Weights of a small transformer language model.
Size: 10 layers, MLP 2368 SwiGLU.
Architecture: RMSNorm before each block, untied embeddings, attention and MLP in parallel.
Training: a variant of Adam for these matrices, 715M tokens, 10906 steps.
Each number is 500 + 40 x the weight over its row's rms, rounded and kept within 0 to 999. Layers, rows and columns count from 0. Numbers have three digits each. The size before them is the row's rms in percent of the matrix's.

# layer 5 MLP up, 2368x896, rms 0.02, rows 1598-1811, columns 512-575
097:502516475594499562461504489527463475561566487523505473514479477519477448490474468507508476476493542514492476534471476439543495508551413488452510489473558519462526504516436484451470462473543461
091:508485476506507425521474553510432472448402500465502463474467424478553523484471473461559435479551440512506466524515556538484518536475418525555482454448530493450511549507430542493462551483518453
092:562483511505519501453507506465526571539528503502458455509478524526528544487432451569474469556520484465507522488518481497467468512474432541502432446474534461473538474554591519504510478561501584
102:498429545477523523526481418491503507529467493452521555524461517542504438509553505432549481619506481506449465472478454486529573505507517489582578462448561517423509494483515484530514505517478536
104:523542470556523525504491475561544472464492473499517487521492499554622516448472472501508455480459564540513488533488489550499470527426522491501399420445517512427469524520448531465432468562495412
098:518518471545427436508457525566515600483510490482534429456560479469443480505527467443485417447479486501495515492523483436537496455537457464542493486514471590508578533550595483510498513466505539
100:513486490474420419502420486531537495498507477535471518473535464544516487482503483389521500520518459561522519539608499470508473532530535527552471495449481424545487542521546491516528460473499492
098:476520462446361487456462501526509506536525517525525531439460526548467533466484532449564500516433540498485499550533474529515505510497492506502472488387444468444492554508442488516530408472461523
103:465484525465483503487475490452565503503476555468490491473522551482544496520482442577509478561528473465470516499464460485501485503534504440491526461469523439510450496557501538558477481508459565
102:470565457441469479497525441469526515561477482496510479519542477545468527458516424592499526437557485529520529453494481525532545521479492529505519481503530554498504526494489450507572462477481568
108:471493532546472511488428477490467464534498434499385497552526447492525516512486458553528450503457577472479475493489572497504487491460482468474539529437494525474482448487376499509517426419458510
104:501456530556523518534529470423528468525469489472524470558489521405507464474508521510519596431493528509475507417493520514411472552506473496502542502466533469498484415524504510459589480503500516
103:424495497473539549510581504584492496536476520510519425491508454457522457472498476464420494430484522505502557569501486494503528469503522528533507538478522497526436480554502475470556541491504465
097:523498539503506521452440505523551542569482514442492542469521520506554476592446466498518505508462553519479510475438507447463498544482528481480458491495487430489458454500505499526497517515490458
100:477476561616500607491428480444501510442530511469539476457495537535502544476492498518479574434566470475496530532551454468498390519433513374545536547441541464472552493490519517504494540573546490
097:443520535525446533538425463552520446505549529487550424478504486517484547510457531478490497444442550560589492537499450561485500456572553475482538548532448463484524484525395532495461499502454515
105:585469584505557479442523495451480477449474487542510454407495455449585522523513542518505494467578493488523458476494544452552496423519508506487510476559472499496515507503515520571522545562535558
100:460502472504542541467551456493448400540544545528433535535527534534445487484435455510555506500482488463450509455462525560484412460523526556385491528469508487521539514518458532484486501545474418
102:511508469443538517483487585507472489501449518442458471558492477529536503555518445589494509526516494524526483456578497396414514483416482525481493473498482487465518500429487425468535556508553453
098:514454503484609538549522521480531457482554532550498501542508482486504547479448485463464448520472462537583516485513467473526474466501531462539456541503572558414499521518482432520496499542508477
096:455439501410460484509506417536536408570501434549436466495543510466554546512515494497504531512501570577383417520472467538491478528513538496463516483561473507482421547535427553505505457515510424
094:489536467482461492467509503532509488539574491542498526500437477509480501547491548462572501525459449429436543491505547507536500523454542471492368524394492472587554523489543592564470451524455537
098:535531544511496528510531448492488484426510522538471537532444522509561558502497440472522499494461511478524507493483525495447512515515497502479514490476495509517558452512454407468499534555530454
104:520537567510465522484469472490518495489517508487475391466463462515492523508571476541474512539519509489495571502556528559479446482477535533517531490424552539516487469521435476498443473446413474
097:503479528508450492466522501469460444492453443486542508532465533424457471475401477425469507500553429518459481479515417481484516520470447464431466490550502475483518561550526484570478526557483588
092:494547533438486466444443465438534471519481567464428503484453519474480469487477534487473500491450507569602480468545458473514486487561470536482528433518475540452538518457491507553497427486529532
097:463459485457496546468383568574448559512464480540447513561511494479523532535562467556449490487505484477573517508446435459509596513507517434537466522536517528470449434530452529491547505566479498
101:531486509382506533527466502480531513549471545490487493518405480490461542541455494528519497524430446513469512559480469505484488491491496452514494500514522482446531590484549506533472506545514553
101:492538465550435531491429543499443519512476543529534545474501458459497489480462625494505457523502530466457459509512505416473522515451472529512460459497483471510430554485445463508544533496520484
102:518474506493437566575518440486511486476484484466526470505495433569518495539532431478493541499494467480454532515507481524463524490528454533496559534424512460500471481464525570491441541479441479
091:510473467563389479467556498533528501482587497527522564530424522536468504508485462503522516513523486466527543563454600549588495491460480434490500482468493511465606492465509458531447594539506471
094:490446476469516485501436519458459517539547535528511501580510443530469474506489518457479506453492481494486485505555551527525467483529454526485574497587479456531438441519449498527574446448507521
101:460487446551508526513602518451519553524508545413472496463517459518523491484483448570486460540453436458433497508401444528486531489542497493490571542470546482504516538501568425497496508443524526
101:462475470481482514512449419547465523511462525464517416504545536542576483537443477540491453533449568475520532486438491479496513534550550586410550534466490456481526536487434512473502488470493525
100:473549486447509505440523456430492484506488468427573539495508489506493520499474470465507529540497437543532515468501582606523596460506484483486535437506523523482584527533534466521455596505444449
095:485560503576551542541480463442558519502506529507517474551427474570463455463524408495491452523445589536450447485498540422488484516525516540449509481436468569491554444478396502461443453573493559
098:483499529483479507585464461449495492513442495520472524498524652583451403459433464440505490527448498571557510545497522497433510448498496468522415555502482438502479455494505477500509527486479491
102:557437488512444506539523454463546477479481517560480439502476522550494454485536475482514481542502420467549478501513434471516551532510474573513516538496580533413522522533410489524495458476453531
101:499545509516472586480580478476506442494565548428427462447501486529516554513459463491450460515504543416516497518449493507504475519484488491530499532518476525461440499493435401471473481537484499
098:536595512515408516531481508498515508494512436565566443469461524538555520466438543496533546497496485520507470486466450500539496499453502524487449529466495576451543523493485456438464519523478547
103:433495524567531475451545484548515507473477453514493481541479510557577498534455465535518467482516539568486473512425461536491478526427526464517531535536575528511470482587472476515473530500484395
101:479484491469464502509492547484514558511452412534460565554554469479491484501550484481486444589500534505561555483495473502503516482483498527588488560514478443484455449490561545513516473489517575
099:451546442518521506578473525442480504473504470468485531482508461490573520532479558537491455502495494515520491458520484476518446478441480468515387498533471484542484564530527444491459471489504462
103:525520559469513456630547466494588470499565524502448471429513515526508587445462493501432489545567500464461459488475508511504493487497510471449502494470534572480545540547464511544495423462548396
104:553601536507507444548510495498436562493524502538466523567509493526488540462536484522542471455529519462520515490461531514501519463516539505505463503499482493514472524506536533548500476499488573
098:488547480484554533449549436439444523534523426544464502493491435469546513538520586561482476536499512481467501464542449542515504516523533510485531562502501414566522562507546466475495489440540465
099:510519468494522546570532564522486518499483572497554481552489519529491488507514522573453596478431499434501534443558508499487463487469538506545572475361450528443502498436505493458504521450514418
108:446526455532440492480513503489483493478521481477483513521536532522492398493498469446461415546469419471592488470529479528501512477540516528496550504514487535479508546482553509442463464397495443
106:449523433448522532554588486410407468499459512542491534569439569487471503450505482555502457460503506488496563512539535428529618459460459500507473491447438505472493457478448437514540505483471474
099:434507470496464456449502460417549500405482494553507572415470498507519466446451467509535484448553463495504503514402504486556553479563503571574488521500501464537481607468446519479435466575530453
101:470492426510452497489525486491439545522530452549466540499473471563495441489512493508475497541454459449458454483403486494547492487477595477468510539457495455499440541463561517537487452534482475
098:539500430521484500525502492487523505500500460538420502520535382548466520438465438514492478582532478508506520469517446462466549491495475524441532464444482507529470549467554443532497547517510479
096:424496451610451436468581534573568528503495461536472495532477471533532550513505482565470457573492514469467453433499460451511510476500471525522434412500557402486478473589527534549484528520475475
105:490472450585463495523482543506494552485444512414482508487513549540595479523486491446468511498474470503462430495524444523456508521563491467484479434525538523441519500545484577463460554522474487
100:511483496492438550457500503513532479545489531450606470615535472470594470469501455533439516422531501466492530453558431508484464506490441453481421521450536554475450530596432585504476551462516508
095:485571517494487543462488514435475557543483480520458529541464486510493472522500532485529530541424426519576509526610475489531518543430602572496495476444488516570563511562512538469515500419516548
097:513537412536461505396603516542513553471505487559538522479499442497530515480479570535511458521477560513488483531490447514532478550496457547524402517558498516502462545495467492481563572464504509
101:536480508542506513507520504486480501483567485473517459491503523461418514428545473448598521486573518517560449477507437492505505476501454470558456392613520542470502539460549522487438487511567553
099:446474493430499454389477524473514513493502514451493517475472531445529471476481558510537502540509538515519487514552411511490514505492453491519464496494515522522519502436520448527514471505514552
101:557513447467469505516542458482508519485429494511498576485508485537497462536527539560422478466453459445485540547521510417505486448518425500486493480506540528553511490526575483453452475459521548
098:524451438543502502466494511544525478546505447409478451462521528591540522470506512547487439421429473488523507494453484407552516476530493541483497510540536534429495476463552425525493538480389498
096:482465461471546482578476484501487524515483563516481488585502454461524457457524433494498443491527465444500528481545478535598528505587479487475448483479602472436537534531556439449548495527411439
102:499562496540481455529491501493491386508497539505485537531470469526493568478507520542494559508429489475485566421527491466493519495454529459523508475439500506563530529481426481494494456481515514
098:571525535546534520496469523547487509510510443503518520470526489500545550564579510491428493504462520460475524493522526504488462521496529470520474466502466425515470581525494476521474477531512449
101:552442548506536496527537476495609452514505526537531570515501553431492535543490518533577530508504499406450550532589469406538478493597476494541534427466488511523516538471489514528541532465496541
106:487505471504498475457469502509517535526483462505516534492534515465509462509539482475487518556544604485506441464481535451510500579453558491511477545483485532514524453475458479466507492521464444
095:447562545468516465525423569500510514475441473412540531486434525547449516532573460488517547523523541506489515561510492524504517448538486472445497478491540506458551589517491442515500523521521525
099:497544454487438518471452541428454506498470448509470435491579460573515496489530469540442518513561474562505563536482465598560482504505550547489468545460417542584416492482497428514564516511508484
107:537472507478498447523484479501530467499492517472480516502477508512563536495557578422519502496525564501475501489462529420556490501459498436441495443417440524553456402546517583454470503427527422
089:560523514469436447445527541485489510518447491453536555498511502478496562521455539491440493575524533549507524505537494520564460506499553545499461489511522438526506452527525482510507522527527498
101:556471467475454472555545514524481512514522502509529520422458489466548519519482552554595494532420505454515567514535436530471490495473470454557487559543519501401536463493432450533509614552454576
102:525488520525460517497572542514481581501509488496500471495469503489544568492474485471468540565480478467468527455434478476511540519466442458424569427461448441574449477632518505507543515536548460
102:457497567504477474511496581471574490461531568475490492520507496462491525536479501466426553496540541448503539505557516439493580484475462494528505443483485475498486459448528528530579469522454580
100:537548581442427525429485438477472535497391489473469448556523383510517484480507456423530409471493484489536532508454466473504574496527446570530517510410543403510520515463433476485408494500455543
099:539476523517506457487549491470507470489382493539525462471422534487492426511455541481539481458420548488503505537521454467548521470477491466566460433442444490535521477498472516536476549539471525
103:464462518476445487508520517432507472520459518430526367366487494495488424513532481500525527444484468511532468551441536521479502516579427544465495486465519466545485532534506503478486482471498539
098:500468483507477501547453517563509570490596485572476472576509534429495503430554526530500513518527588471465542531530527559449494454533499546526465421562409458525473471453529567546478451460458604
098:491486479522505503511467503492420466462484463498474575563477481474526504478434463437525535455539472495447477463462479490510474552512425441450406468476500435456497545458564555562517444501442502
096:485507461585550450513500520490563481516483469490518425403534524522539511452497559496465570444466580556462448455549514467394532511540515503497546519359482487536500589516447558489491462511494557
101:541431466492535534455579529500452473444452446530551483445491484480520493536488533524546427527523502576472507522515496454538521512543495510491458536482480551427468520565554416526553431471481460
098:458440487511497525574532495559420514521526518497505487507496474566527484468484536479500500464465491498430499508508588447500537496487447476474475603464550593451488405485507554561500573534559511
095:519448490482477461593509442485454462570589493487513515544508491542556545520455452502626468504557497528507443455466485508528477530455536495603527500463575463461540559429491507585476476571497533
102:602527502496602499458507472526539489515507559545473507469427517488525531513484502535510485490465510485459519490561489420484539445486559539514456516442538496559547510516496487409495511489503475
093:480496460478501492455490517482531525494483554464497526456463415472514486517581531489545468509472523534617455433456537483534503503478528474482512505497517485582487495504470549437545466458497433
096:487489458530531526529516514499487564536492580523541487524481498525466509434505541568591544513370466551560462464466512480451486507529511485462543533452471482399516524460537507487504532484444376
103:565517473457509454477448537507446432540492470529568528505513461462525426528503577531443599526517512483488506491510448428468510499589434494395522437489496499512535474527551570587540459494582539
098:506478469499458470504493471544476462497523513540465547531528492483502469500508547437446528440528477493525528554496464483426490444547474499406497504570528432536541539555542527476559543501547504
102:481449519509533475543408457476528483507515514442541511453495486477479482512494525457552517551488532423463526510490468441545533475483462473516440535458490564474548488505589491502537451499517458
092:542523479497411504551453466554446504461531524526470513472501534448489436457504503519497486436507431470445567515449488479511550491537491435525541545519552541546480545473443472493422543533514527
103:435509499513460479496495521544517494444494435589452473550504455452507511506596487493551488443484477495514482437476523516437471425532502512523481516529491431538516457530504534515605452558412540
095:466496465442513502429532511483491533475479556434481499549483565470471506402472502471537496420478414454523515557516517497452521482522495526472494554492524554454534487454509537459449471533487512
101:538462465578497487507508564483455515538482524428554633487515581552445510542524512493492498473433517492478554518407388420457522514538494567512481513514544453561580482510451455514393493545436461
091:463481507484521492544438436530521453467522592470487435433490424541435523500523482530452460456505479454533508513471508479501506550506558524458534485442520526471519520517508412435495500479515499
100:519478486517516489487501484509459430485458400601486578559484476430419507540477488501539500563453477502505472489515474479548533500513501499541480447403511558509512578501514488555520499536530497
102:490490501472530506420498463538449541480545574597478497499521447501496508512504508442525497488497581509481542442475474499493463474523529554456522530449520444593514401537519519511482523529443480
092:507532490571491447564469508488481491454520591540519575552482489482504483479449554492557482506519488458547513511536581526553490496521551499523509524486495529478520523471563601551475421464525539
105:459546492433533537502524531437460487483552586516414520461509479476532467547450499477449483484471560562496563421531428550565424522532494514454590502497490496471465578503469572471570557491480551
099:430562495512537487533441557488472469524470515488525552514488514495514534454539460499523516476461481516502544471449457534412511506511514546482524454562537539502549527512514450476540545457584484
104:493509525478570446474484507492485525447538538474543507473537510539507461516510529486498458493506526449546543463540554460510521507567558503521411564524459431548479513522445528551455520484554494
093:514510513572463544596548548537518473509436514523508507550498488545512482457527482568517482504420541497533488525547464475475456518563465538436440486520430522488478537432478535507520426513521515
101:609409457467497505468506546605463491487476546489452469511511492475540479523523551527467450461538521415444483507518489502504543459470495511540483514469499482456517526425481470522478482467450527
099:506512497548460480539491480520479581569426552521541506563478595417476483490460502478480508470444454541530438391466585506497492479518464550524446505435502458551520508502494506546527421492513503
098:492536545530618467525481519476553434533533527516538509488520497478510483415499498526529458512501534517491519575511524480466495501463465466482496528495468594548524485511574612447492518594497506
095:485579459519472540521501509503504494536533559530473504548633524529475479457501448528523509484494485515468478529476464516565509478494479504607475543490543488514501487492518560466519534502461466
101:457575468474432527492544481429570380432427525428525492476467464412533504496484512554484520452495463538468569476396523507550496509496522438457429499449458522502512488484454523531522525500485550
100:503560479428453541521403490501501474536508469461523488564443471566523491496459521441488460511453514508515478468473484513480435486478488506526524501539527480535562495543499548488535512501500533
100:517455494559468489547553483516529505486467474529528548538463549510549591490459515463491469467502525569434541535506460497544522464543541522563483482487502483489507469489507469488440548509455552
102:489525467530504479506521483501559504455509560546497578514594550527406457584500497477566535574488562532503481558513492506552473516502528470484526413486553561503477482536437486492515533456495486
105:505437505422557536548616520489477483453548540518420485541527481397525507494507519524482526525473551534510468490475513508458496496507477439477508484434477515452532555399560408612570501504548516
098:514490517467482524505406534469487481460453548493519530513493487470514472562507515459408552558490510464453491526512528499541468527450511559507487483434526511515545438472516535518524533512472593
101:423489476554481508489461445427477501521571454549501446442577534558553421477447482507574489530496523454421480528549509464514480566519453507466448504482499548529512496506524505472486504440483538
101:494556587442469422476390459494510571552447513490543542495464545530515496512520523538531550534544536508540560420466495529498499499467530515518559532446492452478579491547511509475587494451466521
102:557543582488572440477455465471446538492437548511575508500517498532421512536511529553588518537508548501520486446514518558480463519479486558541483522525548510452480551474422432515512461505482539
101:521533427551487449497456468451491540517468474541476440522527495477538473515480586537552459556519541521547464481484530481476494511489503491453469473534600516550479517504481537474484520541489502
106:540471552470476498557427513422541534528518514525518536477492488507483443506471527498490472456531561512485474506519548515542522475484549501537503489465474565459439436474458483485572512420466495
098:499472510496454539481461547546429559510520438583456506502447495572509483557559531423527457550516488497533482523525505556449593506427445507549559493490516469470456535519434480581591464548503555
104:606485556429560475450533444492557516510503464525509495543500520474484464509536532511561519479458582512487451481546523553505494501486538414465481588479551550508477419568511532536463562538484441
099:464478491544517482498550557460460498464490553545600493521437491525570520492525432523509462565511511483507510470488441474462478558511514526515530527506546511453437520525440504485499575627507434
101:529431563469393493497523486490580470515426439553525529456496458525481537519474519544510493511481463498477531556481523477521517545497542494458477541444504506480541515514430520505476505504479571
100:460492499545488521505481547616433545478485556442476481486388495465506530506475518508397520542488525512401479531460454509489485508574577506490454532534520526483480541516406527464441502515484542
102:507486456483547513469568465491478492522455440480482479514491552581540547477440403531515456466555490499550554439517478575486564485457542455511522551532437496448455512538561419473499585469469522
103:536478537422543455522472506539499547517478473466509483615433541558542489501479514512515501571548480486450438506519511478521555450551581533517502533461518477419549466512418590460524467466459525
094:531475463519510536446499524482532537501472565621555501487488501491559469490573529512531577543528440493564500515433534534506473467496506470428513474481535474503462477479389519513525490515502433
098:426421511462452493549582501553450497520435464504455503521484477552534586525475496474487492517534517531470451496515444503546470475493541392452539518454547467561487434519513521495566514517450420
103:525482474512457531517483499526475596499455489534524500529506524493527498507519401512530503513541479454495514499540472509510517513461523506516534506517497480556544445479451432456497526522499536
103:560477525507527506470509526470487551507494567492494565534454533529516509481475453474565529496454473457488477523481549477568536510489480526593488461456521546462472545456457399546458553540523534
096:479492486515527460451488547564510489508466558524497540435484520437526567510517528538423474455542565496514478494498511483432470496499535508595474446531545470488505527509511536481376499550533401
103:502488453459516540532430488497524524531467548515476397369479485493495589481484536544455398476543586487493452493495475493414445542498509475455527498486523470473487535549503558487577517445506489
099:506455565566484454478533479529547436511459555483565510466432483521559506398517502482554424492582500467491487432442483450527469511599523471492523427501532513456456563499446482484534520518497430
098:438445450502510445524483512469562497501477525362501416549525477574464452509484509542559534477475575444487436505502507501542488522479478474511486541551501548505543524522501478476504462485474506
100:506415464443488462457571487473501529488513551498500553486505527550473541572506439455389540542529509529597572593518502472481513583463543517485491519519511532479456501576505511530471479485463514
098:595472440526406529487541535521395494452490530519553512527501541566463521465469522426560551478534440505484497465472540582539470539505478499509467468419581529561565532525552456468540548460483487
100:569540569468512562493450486538550548509535516530501509532450526429455459489443454491506516552539517519495541505521497498466469455530423502506514436485503485436489533458457523498480508482436544
098:534535476572480549505547470459444496489515525590510425518515533525531514520418448445436509519540561585537517541475543508566487465574465528467481458517501554432510482480534461537546551526489503
087:483500467430502491509488503523500511518532602476449458609460493480550530497433527499543550477480480520509535497535508466550527510455546485500473556414550492490557578497465594527518519462413549
095:529513491499427508488500482521519518505445513534502517399477545486503451453444514537444503546520511504436446506525471463528525455493491490433475535426498535513570518479480461507450458486455471
108:515424502546503562538505495515548501479500600555486427469559502423467509519438470597459471485554474558507432465445490525455423478512476496456507412487517528495546582509542561389524456473508518
101:449569433478443528509454482501533565514546502506545518506563521501568543455512553465550523434524456480562530528525563477561513521371541550485469523525458563442496512529537541443451520474467480
100:458583507506465507478515506495480487524508581551470482516495557482541519471522480504503496535554516518461555485505501472490471467526513481489459545545518475545479446460531515526541538515542489
095:477500413512507493488464461502425478517516468492510479506516435510491444528587498483512399507492507459529483531500466476493461518507431436522433523462562496573535453493444453467515586578518497
100:584443585548492532478488506520501458537544531513510542507480448516407491509425524505493530515441459573549467487414458584522453492493546512568429498533532510441476517450509552513477559531519466
099:572575453478523492510483467579526436515496524482449441507500498493527463502387554523565441514511532498486486539507545472566483478552472517589530511495534424488516494489457494445516495523494513
106:520495509414477469530552420480545503464448453533511520437437383428518609540502547568445568476455545508474453527428442533492468468592545565515508537499476547538474522503552568480465478479492470
097:435524508444517451544525513505517365457502473433543436419417454468524520496539532580461448468549476506471543474513571465589512518543546488530515430495547523413475561552479548488503447481433597
105:479511472436405537498503481510491507415485604537512530494526517403505455508510430529468461483441495442505442543548516518533471487467456516518503437396521560518565546394486477491485493522449547
102:513481463457499498427538496461492526505464477554462433483517493425513444498429500488503479471510451465480452512425477504499461491496506533445544487470511500490506554470428467500496426550557473
101:514463471523522477516485483486420422564414526540579471529427560523520480452553435599437518523506492512458456605482445443543541459528530541515547582484562503520517462502526469519467532522468528
094:438477434499479524439445477518492490495464460464468565487491478535479504507508531500493442493499459456502544417480451524490507514454435528450419488473563454515481413452451519550530542582559551
103:509516501437559532456468492466470523526424456489463428485491545517500482578416470485522510518531479523521506547441457489512462465433506525559518477472490530464549583457559527509477490517495515
092:485479477470469529535529515564501525513450504479468471505535553486590533561522477473454532444457502505517498500479435530474545542460517520525432489464454491494497516591593474530489535495454523
100:479505517456446452497459482559543503485419540453471504442605546539424502495484540465434492486482552501510527501479447550511511451508457534499455482531497565501508506535491463541503507469524597
106:549479536557482473459447517489523521561589555528510551487455590462546478533465574481533556498504488503507493498492586450513410472520391478454502473441520492503492477482500596514577361472555535
103:493464505555529510513475504522466463541519411419483478492544484480522496486483545612476449472496555519535418519520446520467560442553538525515496459495518466479494512522493502548485489450522541
111:491463532548472483466497493531517426468494542437466457475472561460443511577507472575483548499480459560486561508495395509563565505522480518502541555533525468578477476478511494523517436526524556
104:440492499562490470463451558501524488432555538505487462449516467472481453425537499467551481514462455444520549489536527462531539475390443457498494563564480587452525506517481443568522591515492488
101:410466530492435478525552503524537499491520507450456517506510467429501465479484512486510534533531417466476591481592445517469469503533507481479462468518544478508574472471476515549485513492496595
097:449467521493498454491465450517524481513505492455473513415477504523515494533553515469468456448526489472522477480485528472467553490541459452503519504416562491446576531541598588492416447481489495
104:538461516454532475516410543513492467617465527470497414457467501528533447586504465570566461563505560522494543451564504536538452502443482541533476541501464436495554470479465478475559502431493462
103:535515520496521526408520505460508461486504482541509480445492545541562514431524394491520455430518467566465527590443535491510452538463583449449573524529510526460467477512537513478483568441528521
100:504501514498487477528507496416469443470484515508505506516514488479510470468569558485521523504467526471498449470555482512585483545550431494467483545449495518453507472494531502519470514474528409
106:522463505500503546506530537490484577523494455480499482412493508576503537464479555556531504529538535446443519524611502442440488493478550572470518422443437480415492456580498547407499516487471446
101:504516506482520459511485560493528492505588464576580491548511542492515488467487502529553510498517600480550473462514515451542525508536599433495401526422516489553576471467529507486542443503526559
120:533492596496485473481421548508465566463567540492531467476448527467477511409550517496516475443471532504535464432567548416440461439556507489465498463489505400450556553556534478450508483468454538
099:456487522498535498515483547487510487489482512459432585429497546501526454425477470513506472497505541535502459410480551484524534524499510495405543550514464558422504469387533487427506485468524499
094:441431570534539457486513499536498431508376550546492507456444493505546532486515585488503536480513588528448522450507456490468477559561505467511570544440516488512466497422554506600499473499453548
104:436537449463436527561476476476554454589495446526510472475485488482497508463507475439548527554484609496472536498475499491448482502562477510554495506552464510569501512456473533446462455423488508
102:470501455480451494469431541485477597487591494479507539462565518431494475509406518477462506451494513490487520500528508500554489460527490475513586468563495467517509528484474464535504513545450563
103:483477518489528460552542489438561462491534480470516469509548523550455518487546425491455541501500448504537418520474512531489459493459440475505471553437456538471482450470465484460504541448480494
105:428434533431444479445508502499518523466551561486475571508493526489444542491529521409484450529530431477551518455528451442514552500530469473497440527613489517520473399361458508452541462516470523
099:438495508516423495449503490522486479460512456415511493592529523477522534521471502497490510512536490509486434453481463548448503491478523478440522480569476511574546484506554472500471522526441506
099:499449425453462552545490528472556508542447506497463543505532451516525477463495603487442480574521547519453484515564530561476437521485567552519484518542524450507535460503539484546478497422544490
099:538484516435538544473565522543512409584448441537457478458504443555461484494472442506515503470468501569460469496477512479478488471479448544455521556494542503500462561487552542472481481474529516
098:532465544476561521417427465453415562485465526518499488465442546515498491458523501449523446496461471416486524455594479507470564518489431424511482495531453500507438566545441532552484483519448526
101:530498563560447509458486472527506463511444409539514529452455477542490479583433576508462461559546521576487466460420479489504636480487517479531489452556533573428402429503496465401463458496511502
105:523480546516483497444547477424499540546566475547505492523525492494445537467520504469516468476472463483414562515513471509537463488543502523575503462530465532540520450475488450534439522475438557
098:570506459544485567510563474489539464512490482501487518494473514488584518533550491475444508512486505466506490515436547513539534511533498490488578485533533474514487517530575408507508565538493439
101:459455499504474488509517510537468514529585506494559486467526557518542451480506524517504469403519497452489431524523488496514513484443474551521569481527507551474447510606501561490488606390542436
097:525463529486491462572488522562499507499458460489563503526563477489546449555520464481490497475411513555469609476500582573524491486458475532466481492501532490511536555502518531520518496471554532
109:436527530506476476524468498540484534479478490506607497516518546396534523541500467572505509515531506424497518460512503449455561475508469495468426455509511435493476512540501500466531518530478493
103:469502552484491470549457509521537548523495427531469494526450536520502482492404515542498526451549556520495483469471485475435493484462571558545565482523524543460495524433400519432478592471500436
103:474537472509454465481532538421508448516456513579516538477540442479527509525567505528499478460554486534504491568526495524554524467477574515524512508469548468532481470464516468481552513533438474
095:539491548483440450526535513509453516495492516480514378501468465505534490500472552525532431520514510562463479488517490489509544495553490539489455458487470498500450499595456475430557501491542541
098:469534485524483507526493468500484497500429458481503453513488448519503498466538415506470552525466454536469455482467457566497545480534519479448511517541485471496449565550439451495469558495523481
091:410503478487475427478401507451478466537462518476467548527538455469492473410460482463461552489419560471527547450487572464563493519488560494486446528524520555426476489438481462467526522497515470
099:487565429538536455517515478494521470448505514454551540561499478516455459504544567510589504581419423533435478508485488432537443536475491522518526533523525509531536515483518418500564476472537493
102:468504466590612461484500554463548428475528527515572536497548481465474506532482535509477513512414460426429547463591578527442433508452431441513461480518463372578576535522573455461515555458545459
099:561537545491491496530542518482454576469424569525504494429476524497518496524435492410483529504518548533499517527467462536482486476460537506559524527522438457523419541435442463452431458486521598
101:440496558474560525501428526480516454508557527497453557507539505443538492472475469481538510468471494541515530452422539482493538505484468529498524475470485535509508530424518477540511430551492466
100:452472500459403496484442571500410563476489515523469573462431449524434499471398461467532483475498476479401560491598519490512561489485500539501510559429473446420536506471449483513436534472477573
102:458502486511511536518485550486526502579534542563576473533529551486472506529415487435468453517483413474580505505423467570555485470444532522459484586518487552544557495461508516497457530450445513
099:386580472482464480484525503467455493518448526477459472529573542459514515474489495480566510460516477542488526483469438578511475438506472497456467486534498509491527480453498443609585487599580528
103:498511524426480436545515479515520488503471552476499513429523505544496506528494444503466509448486494529467415500565531495427467550508439503457493445473544486563473577487493472465486555453474562
105:482585392485467481489524491481510402538431465526481548407473462490484532516518445485474470527499433500424448487436449469490416489409493597484539545592532518551513403465489485509560484543510444
097:488492481520580512474539525559637483505465480525488547406493509484546519440486459461507487475548577448444511547509437498527529499493518499434408515478375511562501527493464492500549487483506469
099:451468492495469439497533462556441469562418438471549486538463500419430515484461524531482503492473457556452572486527529491510577468546585486451469540475497503487537562536472483557505455448498532
101:521431526460486452539593509456469494428510550436461567431474508498478529517536528504418515433499494518490609596572470509469566571560477488446477502525529497499552462564545530536555501515505460
104:482533453530498510433510497497567453463552527494500501408497542505521499486482519506510536514516494516457538551422483462438532555592536458497475590530499521510497526517452508446458418478563506
103:454521512478514460504555547517443527559453481470494467592549446465433490484580521506519435516490512482493424463533503452483512494448542500471492513509536518491542463430533531541449516487517491
100:443493509555557566519532521473452453531488534501481549492537462486495488498424460578429473428428483468515503508496512525425514542542507447498448433566513503447453501469520492488473518512533495
103:441494533441513484536517505492507545509536551527538475466519526501491460470514378472423460470493488467547560521493527537517462525467605552494552559499534551541436510530451558495495474551451569
097:438524474543402439451497465487592538446580528436500528508486479535410508487477509461500522490531500418487506451465502552420502513555483463480462553498492511488486532459472516465490443532457477
099:575528509525474492493577411476539494510499473538543475496495500465539553513494491454497494531500446493487516570476473472504489529480520428447506465539578522556543452512541498535426442495506498
102:463469482606394524547548562494498561471521475472537461471521532500503542480408516530516494511506494437453536478536456442502490510554484509457440503542493437538497592529559532552504460447499443
100:451525505531518522474507502519554554435470546509527479540549474528492477456513443498462522483501438550565524401559525564508536484524468561497475476565542468506472546507620493526588501474564455
087:481517484420480544489449479524454556599481508504483474522498550507502517474517509457536496479480458467486518466591455526467438525546509483540473558519445524553459556541493564488521568497464546
102:511520508499560475534475562512483532525538535533560461533491461515589504482519508532511522531493477480533460459486517498538494487517535493542575430491528567500570531448517478456509542540446473
098:560502512509531543532428460527557494487495430487496520514485536519489508481544435512552426507490579480519471486416474454532521499506432439464546526423539456527499481529436452499467549580468458
092:493521579505511479489459465541532531502565470491479471467435551488468477480466493485451436530559532544450412519461518421546510504466449467521460499440454582514467528485525498452539504478534468
100:468549525502535536480561457476514458495507416501492522554514552468476559472498453489501504555545533481466527568463424491494483513455451533482480536482542473494519555518513532499546506496567524
096:525472471432511443506428516514495483500401572489519522577439533440486486618593444544502454496438504500522577508495491500494579502519520497520515543599490525493541458434534526520573524473448567
099:548522488466463531437471561536528486493514552521440451491467514434522495493583474488553561468543459510514518438490457498426415457469495440549521476464465419484499515472490515469496469481468509
093:472491576517513536465464478507554541530445550455479510500575420454497431506537439495531549460538525546503575492578483503608477537491525507433426438460538519544519551453545479565509500456549474
103:476497524429498510463477553507475529466528479534439509544480508541568505467534472477468536541538465465535517497518554527534570531455495469522489496462506489514476476488575501538505571511524526
101:485523505457515515505452474507557480473508527518528489504469450530444461492532405479557483533506460470526494468460524515465450462447475596466554467429576454529538494504533530534559570469509539